Weights of a small GPT-style language model, trained from scratch on English Wikipedia: 13 layers.
Each number is 200 + 30 x the weight over the matrix's rms, rounded and kept within 0 to 999. Layers, rows and columns count from 0.

# gate: layer 4 MLP gate, 512x256, rms 0.14, rows 444-452, columns 0-255
# up: layer 4 MLP up, 512x256, rms 0.148, rows 444-452, columns 0-255
# down: layer 4 MLP down (transposed), 512x256, rms 0.145, rows 444-452, columns 0-255
gate444,174,221,199,252,179,249,136,195,193,222,205,259,168,237,226,202,184,177,204,125,168,214,208,187,179,170,185,157,243,161,178,242,145,198,199,177,165,243,158,206,238,205,167,210,205,315,179,226,167,152,196,221,196,250,185,164,178,207,229,217,187,183,203,224,203,146,191,182,210,167,156,159,162,204,227,179,211,208,179,152,178,190,176,244,196,194,174,108,268,206,245,182,248,173,190,157,121,203,153,171,179,236,217,212,183,241,225,190,267,243,150,205,214,231,227,183,248,196,216,183,229,200,185,197,213,213,197,197,192,157,167,226,194,166,208,208,158,233,199,228,189,232,227,226,182,231,171,236,207,209,163,146,179,202,208,210,191,179,227,186,281,176,245,202,198,273,231,168,207,244,196,201,207,194,249,182,173,191,187,163,202,226,170,206,250,199,164,223,169,195,201,104,229,248,167,207,243,172,180,210,176,208,225,197,185,209,159,204,176,231,233,250,209,204,201,237,155,208,179,203,240,156,187,213,221,274,185,207,171,180,210,177,213,235,182,206,185,201,196,180,114,193,227,236,293,197,164,193,211,191,172,179,211,175,194,230
up444,175,237,170,204,210,210,184,207,183,242,239,264,218,189,269,168,191,202,213,217,193,249,193,220,202,171,144,197,228,151,172,250,176,212,234,228,222,186,180,156,246,146,158,224,236,245,201,182,180,200,225,223,223,183,225,216,175,224,204,209,255,111,166,214,135,224,149,194,190,226,176,161,190,181,199,231,236,179,201,164,201,100,187,176,162,177,267,159,271,232,226,206,233,213,217,174,158,200,178,207,150,174,222,183,143,222,210,132,228,230,172,158,211,182,221,158,244,179,240,203,200,231,160,201,227,211,272,206,149,150,201,198,152,196,268,181,193,206,258,218,184,241,189,269,217,198,197,153,225,232,214,150,216,195,187,163,199,167,206,169,247,243,226,188,193,226,180,221,240,236,193,231,209,206,173,185,200,156,203,221,197,208,178,249,203,212,180,213,171,200,202,174,236,202,203,194,206,156,221,229,193,210,220,210,221,234,239,210,166,167,220,192,176,186,204,143,179,183,199,155,252,155,187,219,239,198,170,203,190,207,177,159,198,212,182,206,147,218,179,129,202,188,218,247,217,186,178,223,180,220,172,179,257,215,217,207
down444,266,201,199,168,193,220,183,195,194,172,202,141,216,203,190,244,234,173,192,233,212,184,185,178,174,168,201,230,172,155,181,215,222,199,222,229,216,206,173,242,172,180,220,225,168,222,198,209,185,243,169,196,179,135,263,203,204,247,213,141,165,179,150,225,223,196,209,246,157,155,209,219,204,193,136,169,164,183,203,243,244,236,213,229,161,148,164,251,159,236,173,213,239,264,168,169,226,151,162,207,204,161,177,196,186,189,150,210,222,233,198,207,251,196,221,262,136,167,181,204,168,193,204,129,165,197,139,176,244,231,181,198,208,208,224,223,180,206,166,198,207,158,187,151,148,180,212,190,195,213,199,203,212,198,178,209,162,240,145,229,192,210,174,245,217,170,200,204,221,269,239,232,226,223,193,219,236,195,207,213,224,197,184,158,195,182,249,226,209,225,163,214,205,180,248,171,207,209,234,187,265,186,187,236,201,164,226,260,190,209,222,236,226,186,269,181,201,187,154,235,166,251,223,213,163,179,174,191,172,182,229,183,193,200,180,188,218,259,188,201,266,227,145,172,208,167,226,192,175,270,241,205,200,236,213,125
gate445,246,189,211,216,208,187,184,193,223,177,241,160,196,227,180,163,192,202,226,233,165,179,188,259,192,207,242,214,264,150,211,191,215,199,246,165,217,205,243,230,171,178,217,240,273,191,191,237,264,208,173,201,189,203,231,186,209,259,216,228,163,199,230,273,235,256,154,232,206,175,196,171,156,142,169,210,238,240,231,195,188,164,220,207,205,192,172,214,201,170,218,207,159,249,251,173,166,181,245,182,164,201,221,200,175,209,196,235,169,206,180,174,220,167,255,206,213,139,195,206,223,262,207,172,192,205,219,197,218,195,202,246,232,206,124,155,253,193,170,200,183,187,216,221,183,247,171,186,187,227,202,249,160,267,173,153,201,222,161,214,218,194,204,224,210,191,223,188,189,181,202,178,157,141,183,219,203,179,232,242,204,189,230,211,152,193,188,181,197,199,146,201,163,220,200,190,189,254,220,151,185,169,158,213,136,178,233,132,200,159,171,236,155,116,204,174,166,194,170,120,223,261,176,215,215,189,193,242,195,176,216,212,172,192,211,237,183,187,204,163,208,174,191,176,195,184,180,160,193,201,234,171,257,232,198,137
up445,197,173,158,233,193,198,222,153,211,215,197,172,192,195,234,206,225,215,201,195,210,212,223,181,214,168,263,206,188,231,197,177,200,193,212,226,202,158,221,178,201,200,172,183,173,231,200,178,163,242,272,190,226,202,239,235,207,163,192,187,154,256,219,166,186,153,265,241,204,232,191,202,250,165,265,194,163,188,211,240,176,120,170,217,186,188,234,248,208,205,194,161,203,150,196,191,248,148,207,171,187,137,215,220,217,222,179,209,211,170,211,191,259,221,193,197,156,242,170,199,200,248,177,217,225,204,204,213,215,192,199,164,237,257,301,189,182,214,210,223,195,160,174,218,203,132,208,199,234,275,122,171,234,205,189,213,207,196,220,168,191,184,216,197,167,179,210,205,204,221,160,230,223,195,188,262,150,230,210,196,205,180,182,169,210,223,182,152,223,159,182,180,156,208,162,180,180,207,242,225,205,251,248,150,220,196,149,239,187,144,190,177,211,217,204,215,194,252,171,202,202,206,214,237,224,219,259,180,248,188,229,164,188,185,191,180,166,179,262,201,180,198,140,183,179,204,149,168,204,223,160,171,175,149,173,163
down445,183,194,174,194,214,218,229,208,215,206,238,191,209,180,166,181,131,221,224,212,205,203,184,172,170,212,132,193,209,203,192,263,204,222,185,236,158,206,192,260,195,221,216,173,218,186,199,225,191,175,177,193,214,188,194,135,151,220,227,175,242,132,204,222,242,212,179,184,170,205,158,180,162,229,164,201,208,219,228,161,235,205,247,171,190,221,222,186,220,191,190,260,220,214,182,211,160,271,188,184,244,198,155,214,200,182,169,188,184,185,183,193,214,156,230,226,164,188,206,235,198,177,191,192,195,205,154,172,187,232,179,174,207,208,143,176,172,218,222,212,162,245,191,156,213,226,185,216,205,136,191,188,180,169,201,193,178,242,191,185,162,238,216,216,205,227,231,224,203,211,240,255,172,242,198,179,185,225,165,246,196,205,211,196,220,200,208,208,209,265,219,208,166,254,225,184,243,209,175,183,175,174,165,212,208,212,261,211,193,232,159,190,172,164,267,183,192,188,189,161,219,227,216,182,188,223,187,183,146,161,230,265,216,224,205,214,266,229,182,167,188,207,231,161,201,203,255,208,242,150,226,166,225,211,190,186
gate446,174,202,187,203,182,190,223,207,187,198,157,191,171,205,219,217,157,178,261,176,198,164,218,222,153,220,181,232,205,244,220,173,210,206,198,190,187,147,200,194,189,203,182,216,234,196,191,203,176,191,219,224,195,196,145,190,207,165,163,177,140,163,169,148,211,218,205,201,215,193,247,176,204,216,231,254,199,163,197,169,186,171,213,222,146,135,213,210,216,253,239,168,176,223,219,168,200,221,149,187,179,186,190,200,223,191,162,240,194,277,206,197,155,214,193,203,178,202,240,209,221,178,181,148,220,190,242,237,214,253,192,176,220,175,167,170,224,208,223,193,264,187,177,168,199,195,196,196,242,208,241,190,214,202,232,184,203,233,208,233,211,184,241,200,210,199,163,171,246,256,242,214,206,230,187,195,175,163,184,212,204,242,246,162,192,181,224,191,164,216,167,221,207,165,203,171,221,229,175,193,170,224,206,188,143,254,255,231,153,207,203,239,246,192,182,86,222,210,212,189,221,238,203,163,200,159,145,196,218,216,207,232,215,236,217,152,164,166,255,203,225,171,268,218,176,214,226,243,220,201,168,180,150,198,244,203
up446,186,230,175,215,235,198,164,164,201,159,203,185,206,190,190,218,204,209,195,227,167,189,247,190,235,160,182,213,171,224,183,134,174,202,210,164,229,226,264,213,132,209,168,249,187,193,224,253,154,168,201,193,214,251,178,189,227,233,200,204,185,249,159,239,206,182,212,205,142,172,182,173,209,217,221,189,178,224,228,154,207,184,164,228,172,229,224,256,130,237,182,158,224,226,216,216,206,172,196,200,195,189,223,218,152,175,154,236,200,163,188,221,217,176,257,233,170,198,192,290,191,208,222,164,205,175,220,149,151,201,194,199,239,169,171,219,208,193,212,197,219,244,168,168,195,195,240,243,241,186,222,174,156,219,212,198,198,240,188,167,200,231,169,215,171,165,169,216,190,232,165,170,196,227,232,165,175,224,197,221,162,177,212,215,245,217,217,225,189,191,208,134,181,214,236,187,200,221,219,156,194,239,234,174,122,182,241,244,235,152,209,184,186,221,242,192,196,227,181,189,207,162,185,206,180,163,200,141,241,192,181,191,142,190,202,224,202,179,205,209,204,220,167,233,247,162,185,196,241,166,179,191,182,194,226,226
down446,208,181,236,203,197,195,206,233,162,238,193,210,185,216,240,170,175,175,202,165,155,260,143,262,230,220,230,230,214,202,221,224,201,180,215,219,248,142,179,190,243,222,203,179,234,189,167,189,163,179,170,228,168,209,169,189,179,199,155,179,242,176,201,161,273,215,169,185,246,224,168,171,232,152,229,221,213,232,193,200,178,224,185,217,234,193,161,214,223,177,236,216,181,194,204,174,184,211,205,212,212,214,186,209,199,174,168,173,226,209,196,237,238,220,172,239,216,183,164,166,193,170,192,227,162,202,240,187,174,233,200,190,219,163,181,172,146,217,168,214,197,172,218,206,202,222,186,149,196,189,132,222,233,205,174,214,278,181,193,210,209,206,193,181,233,180,242,200,210,183,217,227,196,166,169,202,213,156,171,208,216,236,231,153,156,212,185,214,184,240,152,278,210,208,194,171,242,202,228,220,185,149,199,200,270,178,157,194,204,240,238,240,239,247,171,186,229,213,194,165,217,169,202,200,238,179,152,204,229,192,191,193,246,218,216,188,140,143,200,201,227,179,279,155,166,138,229,193,204,201,236,194,183,245,141,192
gate447,209,224,178,201,219,192,183,237,179,169,223,199,247,206,192,215,166,127,210,241,178,204,233,188,157,255,228,229,228,244,242,164,200,241,173,185,214,173,148,161,234,212,175,157,218,211,159,225,149,223,209,184,222,237,211,227,204,213,191,191,204,213,162,168,193,187,215,192,211,211,196,181,249,235,220,183,217,134,189,174,253,160,277,161,157,197,141,192,208,170,174,217,238,232,197,185,219,225,225,223,205,179,158,172,182,177,226,226,192,208,140,187,187,211,168,257,151,237,175,174,221,190,187,220,254,204,199,201,211,166,186,199,191,208,166,206,194,225,177,236,202,112,201,205,194,195,197,169,218,132,152,217,201,233,186,128,185,205,178,177,241,240,226,204,168,252,243,195,200,241,176,216,208,223,174,222,189,222,221,184,251,279,168,201,166,204,203,185,255,214,148,226,172,226,245,131,150,178,196,192,240,223,236,215,172,177,190,198,217,217,194,184,199,177,200,166,187,200,214,210,192,148,257,212,255,249,174,263,196,177,176,214,154,191,222,250,189,214,178,185,191,200,118,193,143,241,194,270,138,170,255,181,267,209,232,197
up447,169,223,208,168,211,208,241,192,205,230,209,253,219,232,156,252,173,198,185,220,195,254,222,227,168,219,236,245,212,209,226,225,220,197,224,193,199,177,165,203,178,188,208,180,235,176,199,231,168,227,189,184,216,172,231,187,207,177,176,160,199,223,125,198,238,222,173,151,189,216,200,182,200,255,173,199,268,227,220,178,198,227,141,169,243,243,196,212,160,172,210,212,206,244,174,170,226,213,171,220,168,233,210,172,189,174,227,217,247,245,182,190,158,130,168,177,188,184,247,186,231,209,165,153,233,213,172,182,171,205,154,189,178,246,200,196,197,200,193,187,172,171,154,197,213,261,194,216,190,161,233,194,152,152,172,206,241,219,172,234,178,275,186,215,174,193,178,235,196,210,183,205,129,228,187,231,163,245,205,198,157,193,191,212,188,186,197,134,182,249,217,279,185,227,231,164,186,152,143,254,176,222,155,232,207,181,194,191,212,180,210,176,240,206,171,210,174,218,228,182,245,249,205,178,230,238,213,221,217,197,164,211,137,228,197,221,171,196,185,192,173,221,156,176,214,191,191,250,218,210,193,207,171,213,220,190
down447,245,209,178,199,215,202,149,191,201,167,218,201,229,185,233,258,230,196,170,143,196,190,143,229,232,154,222,215,138,165,240,207,184,171,253,227,207,190,210,219,171,146,255,237,205,206,192,175,239,183,203,217,188,165,208,132,238,213,224,194,197,191,244,199,170,193,191,141,236,214,229,212,181,189,181,223,198,174,201,195,199,222,185,203,185,225,242,203,189,224,174,179,136,206,203,190,213,194,198,237,197,248,247,191,198,232,167,166,172,188,250,202,177,225,173,226,218,199,210,207,168,205,227,182,207,215,231,232,195,212,215,189,173,152,205,222,252,126,198,166,247,239,228,228,170,209,180,216,209,224,238,205,180,188,238,240,179,187,178,191,165,149,167,166,201,226,207,174,157,181,201,233,222,206,265,188,213,213,167,198,241,162,218,226,222,222,197,189,211,160,222,154,208,162,187,211,196,220,231,207,159,220,213,182,202,173,211,193,193,192,271,237,197,203,193,231,219,154,158,224,176,194,134,195,183,183,199,198,180,212,181,119,224,248,191,131,170,185,188,228,255,122,275,233,246,154,135,191,246,180,261,220,161,204,201,222
gate448,200,166,205,186,245,203,204,198,167,212,214,226,227,239,192,269,173,235,153,208,271,254,187,179,156,222,174,219,199,199,190,197,171,173,191,230,176,235,156,174,174,188,152,171,174,164,173,201,234,212,123,184,199,194,160,235,209,256,143,212,255,206,198,221,192,222,204,167,203,180,199,189,216,188,202,189,196,247,184,195,135,258,250,186,203,152,221,191,234,209,283,202,175,175,228,199,214,201,218,180,205,180,138,160,182,206,198,196,176,220,196,248,175,187,259,184,139,194,214,202,203,166,157,177,233,208,204,230,190,202,162,200,156,246,277,188,196,257,163,220,234,179,188,217,178,227,289,242,222,203,211,231,206,214,218,170,218,161,215,191,190,155,175,267,172,187,262,233,251,174,201,171,223,277,199,229,225,175,204,216,215,164,204,194,210,229,208,234,236,233,212,219,146,245,193,206,143,189,231,189,215,187,222,174,193,217,197,205,165,156,216,174,277,154,209,234,231,243,171,230,161,209,197,255,210,256,195,218,176,175,207,137,189,187,174,237,216,206,209,201,230,198,181,179,214,179,214,165,182,195,184,117,203,171,215,145
up448,216,211,195,218,191,170,205,237,143,153,247,240,185,242,213,147,188,245,205,231,157,218,257,243,198,127,181,197,184,156,206,253,192,219,206,148,153,188,260,158,206,233,205,209,169,212,219,229,152,210,219,128,204,229,161,192,217,188,184,234,189,227,203,224,275,196,185,187,174,195,171,176,185,230,217,254,210,160,222,199,190,197,202,284,215,175,183,222,233,186,213,190,194,206,165,253,227,213,276,208,204,154,243,209,218,211,161,174,228,227,157,216,229,180,193,170,233,213,200,136,180,153,200,228,167,185,212,183,201,194,215,198,186,209,184,163,217,148,205,230,194,202,168,189,222,220,201,165,163,199,203,191,144,232,139,140,227,257,238,225,169,231,201,172,153,168,249,222,210,211,210,182,201,225,187,170,156,204,199,152,252,190,227,189,206,189,153,187,174,230,186,219,141,230,178,213,168,206,197,241,175,173,231,216,217,185,201,213,189,180,241,243,155,175,184,143,206,151,196,261,168,212,219,204,182,225,170,197,208,181,208,196,179,183,196,209,177,221,208,256,209,162,211,167,210,162,226,214,242,161,179,158,241,166,200,180
down448,125,203,189,192,213,215,207,225,211,228,185,223,198,234,198,234,186,193,151,203,249,195,224,139,194,235,203,171,224,221,173,217,192,194,207,230,198,132,230,251,235,174,190,129,196,228,191,184,144,162,179,266,196,148,130,237,193,244,195,154,181,210,224,213,170,208,220,244,217,192,257,244,225,196,198,181,183,183,207,207,207,146,184,171,206,139,170,187,222,226,173,180,274,247,237,180,170,187,232,185,171,228,186,185,219,216,241,194,190,238,223,202,206,193,184,226,233,246,175,255,204,219,220,236,172,255,185,179,186,168,201,230,253,189,200,182,247,212,171,205,191,180,246,200,218,149,147,153,217,190,216,177,229,219,219,206,170,175,288,186,253,204,177,223,235,176,200,201,200,154,107,200,177,168,226,258,217,224,193,175,218,175,193,190,165,188,208,212,180,177,207,174,225,215,211,172,192,203,176,208,207,199,197,200,247,150,241,176,149,194,217,235,164,190,190,157,175,155,228,186,272,228,213,158,252,177,193,222,194,186,154,213,220,179,227,203,222,196,219,150,214,192,185,211,224,229,75,191,179,188,269,201,210,176,188,236
gate449,209,214,209,177,280,180,157,224,199,250,194,208,247,191,170,233,166,140,221,169,203,149,224,227,192,196,227,188,170,183,170,159,189,255,267,221,246,213,243,191,235,175,119,156,170,122,246,198,174,192,228,241,186,191,171,204,163,210,224,223,185,206,176,202,191,207,168,187,180,161,174,201,170,224,213,168,230,219,167,179,245,229,184,230,161,234,190,183,240,215,178,205,209,146,255,179,273,161,166,228,207,222,164,192,203,193,201,209,165,163,184,215,195,207,239,249,187,224,215,244,174,211,152,204,169,187,200,174,216,206,212,234,245,224,224,247,141,269,187,265,222,209,182,238,182,221,229,193,164,200,216,190,218,162,233,187,183,136,199,214,178,159,207,158,209,220,203,194,232,156,203,176,191,224,229,230,164,243,232,180,228,237,197,252,174,236,236,253,224,241,209,190,201,238,168,220,187,208,198,165,194,176,183,169,214,193,208,161,215,193,176,163,211,204,244,169,226,185,218,199,220,207,207,227,209,272,237,185,200,198,198,178,235,174,116,160,189,137,195,175,208,241,190,276,186,145,230,192,217,175,221,187,198,129,162,187
up449,169,171,184,208,232,197,202,267,206,214,263,217,204,152,179,231,193,218,208,155,197,167,185,178,161,246,196,215,173,184,248,219,273,206,255,165,216,216,185,178,166,153,149,210,139,222,221,190,173,247,168,236,181,137,141,228,226,198,177,132,194,176,215,225,226,177,187,226,170,210,154,187,252,148,170,241,252,166,187,188,171,195,166,209,186,144,210,174,144,158,207,172,171,250,128,179,167,170,213,216,203,206,179,216,158,257,252,163,175,242,144,171,190,219,192,225,197,151,196,164,167,197,201,234,142,238,206,135,269,175,211,198,209,210,198,193,173,184,246,273,199,195,221,160,181,207,166,232,182,190,174,144,205,174,172,214,160,209,212,218,189,203,132,202,174,173,233,226,210,168,186,226,163,206,202,197,171,205,166,138,182,221,215,152,247,173,202,209,209,230,232,212,140,228,251,203,211,158,219,139,239,188,158,179,202,231,234,167,215,250,224,208,196,168,171,233,216,231,216,209,231,215,265,204,165,249,220,207,234,199,183,208,212,224,250,146,192,215,239,215,187,233,194,201,157,245,259,223,199,216,182,180,203,257,239,208
down449,224,157,182,204,189,107,177,151,166,217,241,220,247,169,203,219,147,213,151,163,175,178,229,171,203,208,215,213,247,212,196,176,215,216,244,254,168,214,214,198,221,179,187,198,198,143,254,152,201,207,209,243,185,175,209,173,141,134,221,215,216,198,228,208,251,155,203,225,159,232,180,221,212,224,142,237,226,227,230,203,225,170,176,201,212,217,205,188,218,164,204,149,243,216,153,171,203,190,191,183,210,185,248,168,245,202,217,197,177,234,150,203,157,233,180,240,174,205,197,258,218,170,181,197,210,219,175,211,182,201,162,209,207,249,140,261,160,176,238,217,188,189,193,196,153,174,220,223,258,218,208,188,221,184,223,152,248,222,222,209,172,258,199,226,221,211,205,169,206,214,175,160,177,142,219,287,228,203,267,196,189,193,185,210,211,238,186,224,222,169,176,224,208,181,167,179,171,217,187,243,219,254,172,196,261,167,229,186,187,185,191,157,180,181,247,182,150,151,184,145,239,220,228,148,225,176,188,243,173,247,183,222,191,189,179,208,225,245,239,181,245,209,238,247,200,249,145,118,244,209,193,165,219,171,138,169
gate450,230,189,191,212,209,169,192,180,148,200,259,208,253,208,189,204,221,176,196,232,196,203,211,183,205,197,200,232,213,237,210,158,209,199,233,166,149,174,235,243,201,151,145,224,149,180,233,183,163,217,162,172,251,208,199,191,202,236,210,247,190,196,187,180,191,186,161,205,186,230,217,197,209,177,195,140,199,207,197,193,192,221,250,266,159,244,182,191,198,189,197,212,201,183,201,164,186,208,167,221,172,236,161,165,204,219,158,185,232,211,215,220,218,184,235,228,168,228,245,179,260,188,135,204,210,208,232,156,201,254,221,228,246,171,239,276,218,144,189,218,150,225,205,227,207,228,200,214,191,231,201,223,239,187,153,179,181,230,168,196,253,154,176,192,208,269,182,265,191,186,209,192,212,203,156,191,229,252,187,192,186,145,134,147,187,138,197,164,184,196,221,167,192,249,161,206,190,188,176,234,212,192,190,228,200,207,254,171,158,203,181,178,244,159,234,201,244,158,215,233,188,178,163,208,152,216,202,232,167,208,213,158,191,148,191,239,174,233,233,233,251,176,223,238,173,230,244,178,162,179,188,200,172,175,181,202
up450,197,232,208,184,207,185,195,243,199,196,261,195,164,219,243,191,197,179,197,173,197,204,241,213,161,237,170,202,246,151,191,196,188,260,194,148,170,183,250,186,231,222,208,198,166,172,229,192,196,233,202,190,181,196,191,231,218,199,156,169,197,204,209,194,196,226,224,209,179,154,238,175,140,161,224,227,184,213,223,182,210,170,166,141,188,176,185,201,242,169,216,136,223,189,232,208,204,181,175,186,211,268,230,191,231,213,166,206,212,243,172,100,228,172,201,241,246,192,218,167,213,172,181,202,192,263,190,172,206,159,194,198,232,200,213,236,227,186,192,171,238,182,224,191,238,204,240,254,249,190,189,190,171,201,157,186,145,204,168,172,266,140,189,222,255,211,225,164,154,150,181,240,198,254,239,200,186,214,214,198,196,133,226,195,216,203,180,227,170,174,194,263,209,169,186,300,192,197,202,180,190,150,187,245,214,211,182,157,132,197,251,204,194,181,179,251,214,154,218,226,149,190,178,205,220,149,213,221,242,194,241,199,200,197,177,241,177,169,286,198,228,196,242,216,225,152,172,168,185,171,176,198,209,192,216,213
down450,213,175,177,154,179,199,184,260,244,176,166,175,202,189,193,212,214,201,251,194,213,176,223,250,174,198,297,250,176,210,216,143,192,158,227,233,191,208,143,192,198,202,255,177,227,248,187,214,230,237,237,216,189,213,163,216,181,215,153,207,196,220,173,216,183,168,175,220,161,179,188,231,202,225,207,194,165,203,191,243,177,226,201,208,271,246,185,186,137,198,212,236,194,204,268,227,193,178,215,201,196,202,214,187,188,195,197,161,230,249,213,274,145,166,213,167,178,213,157,236,156,247,199,160,192,143,215,246,210,119,210,207,196,162,211,204,193,167,187,198,175,253,176,187,135,196,218,199,171,210,166,164,209,200,231,181,260,207,217,191,120,248,171,154,204,201,199,248,190,208,214,180,185,226,207,213,225,194,205,209,206,214,177,167,219,203,224,225,247,209,169,188,222,245,192,185,208,171,200,246,182,218,167,168,229,209,194,202,223,198,168,198,239,167,185,184,207,252,212,178,138,196,254,192,226,232,194,222,197,175,147,169,211,215,184,151,194,209,137,197,205,237,120,179,221,234,225,208,189,231,181,171,217,224,187,228
gate451,166,201,212,251,199,212,198,172,197,152,220,204,188,159,185,216,182,231,238,248,198,134,198,154,184,208,221,162,249,269,161,162,230,172,205,178,175,162,208,204,188,170,202,212,195,216,183,200,188,217,244,165,162,190,199,165,207,224,224,183,224,206,236,162,190,220,255,232,215,204,187,240,235,163,247,198,170,166,240,220,136,223,231,242,247,188,159,203,194,182,143,194,163,193,228,198,186,219,219,209,205,268,172,217,177,129,196,214,172,202,240,203,221,248,177,183,225,211,228,217,186,183,192,199,175,203,230,157,234,166,127,159,141,170,173,164,215,186,198,243,231,218,212,184,150,180,162,196,183,160,162,224,259,182,187,179,241,201,203,200,213,175,207,138,183,235,150,199,214,199,229,193,198,196,199,118,218,217,194,201,198,175,210,194,187,171,177,235,164,190,213,214,146,219,193,221,210,200,252,180,170,184,230,178,156,228,208,258,215,225,191,204,186,189,130,190,198,239,218,211,202,194,209,145,197,241,231,239,203,222,186,188,245,231,179,219,223,290,228,247,216,178,177,221,168,216,160,213,226,200,252,191,185,224,206,143
up451,190,186,214,185,173,254,218,216,232,185,235,169,199,184,205,220,223,171,232,198,257,171,172,191,165,224,181,191,259,190,184,180,189,155,180,221,250,201,144,189,196,221,232,168,217,242,207,218,210,169,237,150,206,197,202,209,197,240,207,175,178,156,226,197,182,284,249,211,206,212,161,200,251,192,187,174,184,169,214,159,164,203,216,208,241,211,237,211,228,142,198,207,161,193,220,222,204,182,219,225,236,162,228,204,203,174,180,235,193,206,242,183,222,225,174,198,191,255,160,245,167,265,228,230,161,190,201,205,171,145,179,202,183,204,212,197,194,163,130,211,157,167,238,233,166,187,224,160,193,160,160,208,238,208,220,223,235,277,194,236,169,157,152,152,202,198,204,176,199,216,138,199,232,193,193,141,179,194,160,190,178,145,210,281,183,182,167,247,148,230,214,186,256,232,200,224,195,195,169,190,164,236,215,202,135,154,223,202,213,213,186,196,224,224,244,200,214,165,206,211,208,212,183,206,125,196,286,243,179,194,179,173,291,184,192,152,231,244,240,209,253,214,195,264,224,161,189,176,228,189,255,253,177,215,194,163
down451,218,203,161,237,161,153,220,164,146,212,152,210,208,216,232,212,185,222,174,189,200,212,167,244,210,228,206,194,148,178,217,201,204,219,243,155,161,173,215,230,255,175,202,188,211,177,252,237,210,273,148,233,233,189,189,173,160,212,221,220,192,195,225,231,185,145,154,197,211,196,244,141,199,241,192,208,252,179,188,195,230,198,186,190,152,161,192,213,224,220,205,163,234,187,176,159,201,212,172,194,212,158,200,214,243,264,205,170,176,191,237,158,151,252,214,196,230,166,201,197,213,164,242,174,208,207,155,203,200,219,210,277,251,238,240,237,180,186,185,183,220,186,160,180,176,181,221,167,207,276,240,223,144,224,202,221,195,181,173,147,206,263,193,157,199,231,221,216,207,190,213,194,169,193,249,262,152,197,142,239,187,165,227,184,178,233,188,196,265,169,255,230,212,222,252,119,207,152,146,229,251,230,207,201,261,176,255,170,217,230,220,167,125,175,200,163,233,246,222,157,259,213,157,140,188,177,137,198,194,219,220,189,225,169,231,179,210,172,218,172,165,218,198,127,200,177,218,158,281,190,164,212,229,154,236,204
gate452,193,226,202,239,171,214,205,212,186,167,175,213,182,164,213,208,241,211,255,180,175,212,214,289,210,177,204,153,196,189,188,191,202,159,175,212,205,188,208,214,161,212,151,232,212,203,230,212,180,242,211,201,213,157,172,189,176,234,180,234,182,171,218,226,177,211,186,181,170,214,200,211,173,248,266,159,190,213,183,203,218,177,161,252,209,237,206,185,240,214,173,229,154,201,230,197,200,202,118,127,162,234,196,224,255,207,226,112,233,186,175,218,228,228,200,245,197,206,220,184,234,211,224,212,204,166,180,190,199,187,157,258,200,239,222,241,173,217,182,186,202,190,185,234,173,183,117,199,236,224,201,168,209,183,222,174,184,208,187,219,213,184,192,180,189,183,198,228,160,183,203,176,191,217,210,177,204,233,119,221,209,170,233,215,270,212,199,246,197,203,183,197,193,216,209,234,249,190,233,184,191,233,185,246,194,166,198,167,144,182,218,223,217,209,193,170,166,192,153,230,192,214,257,212,159,191,233,172,175,192,172,194,180,226,208,192,202,199,208,154,190,221,211,286,200,176,177,172,181,188,176,247,199,255,236,199
up452,131,230,230,273,158,181,188,198,202,186,192,247,189,198,188,198,222,202,216,198,205,251,186,244,243,180,169,190,186,226,228,141,152,213,202,226,175,168,181,219,143,254,186,174,199,167,185,223,185,139,167,173,168,190,190,177,225,172,231,189,200,169,167,228,203,164,246,214,230,203,182,225,191,209,222,253,194,201,158,233,167,204,137,228,188,222,178,211,247,171,185,216,186,227,209,229,233,179,196,124,265,195,186,165,219,219,235,151,210,176,212,181,165,218,155,195,146,205,188,202,164,198,196,197,204,145,215,217,167,229,227,174,181,223,269,224,222,222,149,185,192,132,196,224,191,175,209,220,224,232,182,200,208,242,176,221,205,173,185,188,174,172,233,171,131,178,217,209,230,235,208,226,169,172,200,163,211,227,212,228,224,159,232,235,213,164,184,202,212,218,173,208,228,200,216,161,180,249,182,169,161,204,203,226,223,231,263,208,209,247,248,146,210,192,227,189,172,169,240,193,175,236,197,160,176,203,177,209,186,206,201,213,171,151,217,217,154,216,245,202,244,211,216,183,213,188,223,202,179,200,237,219,207,192,182,258
down452,258,162,194,183,210,191,206,195,202,243,198,150,200,180,196,219,176,205,214,212,172,153,202,151,180,210,174,210,203,172,172,221,209,200,177,158,221,154,197,206,218,153,225,220,202,206,177,148,208,186,224,191,161,208,230,234,161,166,205,191,199,225,256,213,204,206,173,224,229,184,194,192,244,177,173,210,237,172,207,207,235,212,218,177,201,178,220,200,146,178,204,147,204,192,220,201,209,207,254,278,206,156,198,236,172,184,203,245,190,221,158,219,286,203,237,201,216,198,195,198,243,159,208,225,228,251,205,190,236,189,252,212,196,159,142,146,182,175,243,152,220,261,162,218,208,231,197,215,153,184,239,176,131,198,234,175,227,217,224,224,227,207,205,201,221,150,187,172,161,179,217,171,200,239,141,184,178,189,203,149,192,207,226,179,181,222,179,187,229,166,211,228,158,202,160,247,192,165,217,233,208,202,213,200,176,207,183,203,217,155,189,209,187,209,225,233,232,194,229,198,248,195,159,241,244,235,158,214,265,237,203,149,204,203,136,183,247,180,123,244,208,182,160,219,222,219,211,215,216,215,209,180,186,175,250,152